config.yaml
num_hidden_layers: 8
hidden_size: 320
num_attention_heads: 5
num_key_value_heads: 5
head_dim: 64
intermediate_size: 640
vocab_size: 32000
hidden_act: "gelu"
norm: "layernorm"
norm_place: "pre"
norm_eps: 1e-05
positions: "learned"
qk_norm: false
attn_scale: 0.125
bias: "none"
tie_word_embeddings: true
parallel_block: false
init: "normal"
init_std_qkv: 0.0237
init_std_o: 0.00593
init_std_up: 0.0237
init_std_down: 0.00593
init_out_by_depth: true
optimizer: "soap_variant"
learning_rate: 0.00458
beta1: 0.95
beta2: 0.95
weight_decay: 0.08
lr_head: 0.00955
warmup_steps: 200
schedule: "wsd"
decay_fraction: 1.0
decay_shape: "linear"
final_lr_fraction: 0.1
batch_tokens: 262144
max_seq_len: 1024
doc_mask: true
train_tokens: 1107000000
max_steps: 4223
dataset: "wikipedia_en"
Each number is 500 + 40 x the weight over its row's rms, rounded and kept within 0 to 999. Layers, rows and columns count from 0. Numbers have three digits each. The size before them is the row's rms in percent of the matrix's.

# layer 2 MLP up, 640x320, rms 0.102, rows 625-639, columns 288-319
101:560530487533490523470456503501540476474483448516506476522523474453488532490574423533443542546538
097:530499586546448454516446520473507550417484515464511514476507436466547540443564481543500481512499
095:526487549496483525458509433481485474482547547469502511508511549471489505467518463489505484528533
096:539572525502526509513430421543415498512474408479475526503520540528471553505448503551466453463475
098:575511503514451498524517528492503474471452493527434539433456519474505573473528508567524505484554
098:547446529412469541497495498523561405562530502534527475509468539512491473452507499490426466443459
103:500494471465517453501568602540505439531527493473548543551546430413484455486532525544544528590463
091:466492479455518499380453515564520528517533470487459473423477511434508504523460461525532564533553
103:492549465523543598457498504453519486448543554539475486502435450472526472480483544486506556464481
105:457497498448458436487462570484474504492492473522461561492526560476585472503435472503534532479423
095:490426457536459521465527495475511493516471539472516603541502509488534473458592478522490489573493
097:485546476554504511566423480579544502578493443469579516481476526450504474432483479519460447505462
099:489503454551519519456479518520509549522508490634510552474491518561503489519563510456505565511508
108:484538585466529504518517538550509530531544479497486453583531528531473527568540476544502501562490
097:537505482496544541504506383516588443508465450435515501542525460439479525443484488559555489500416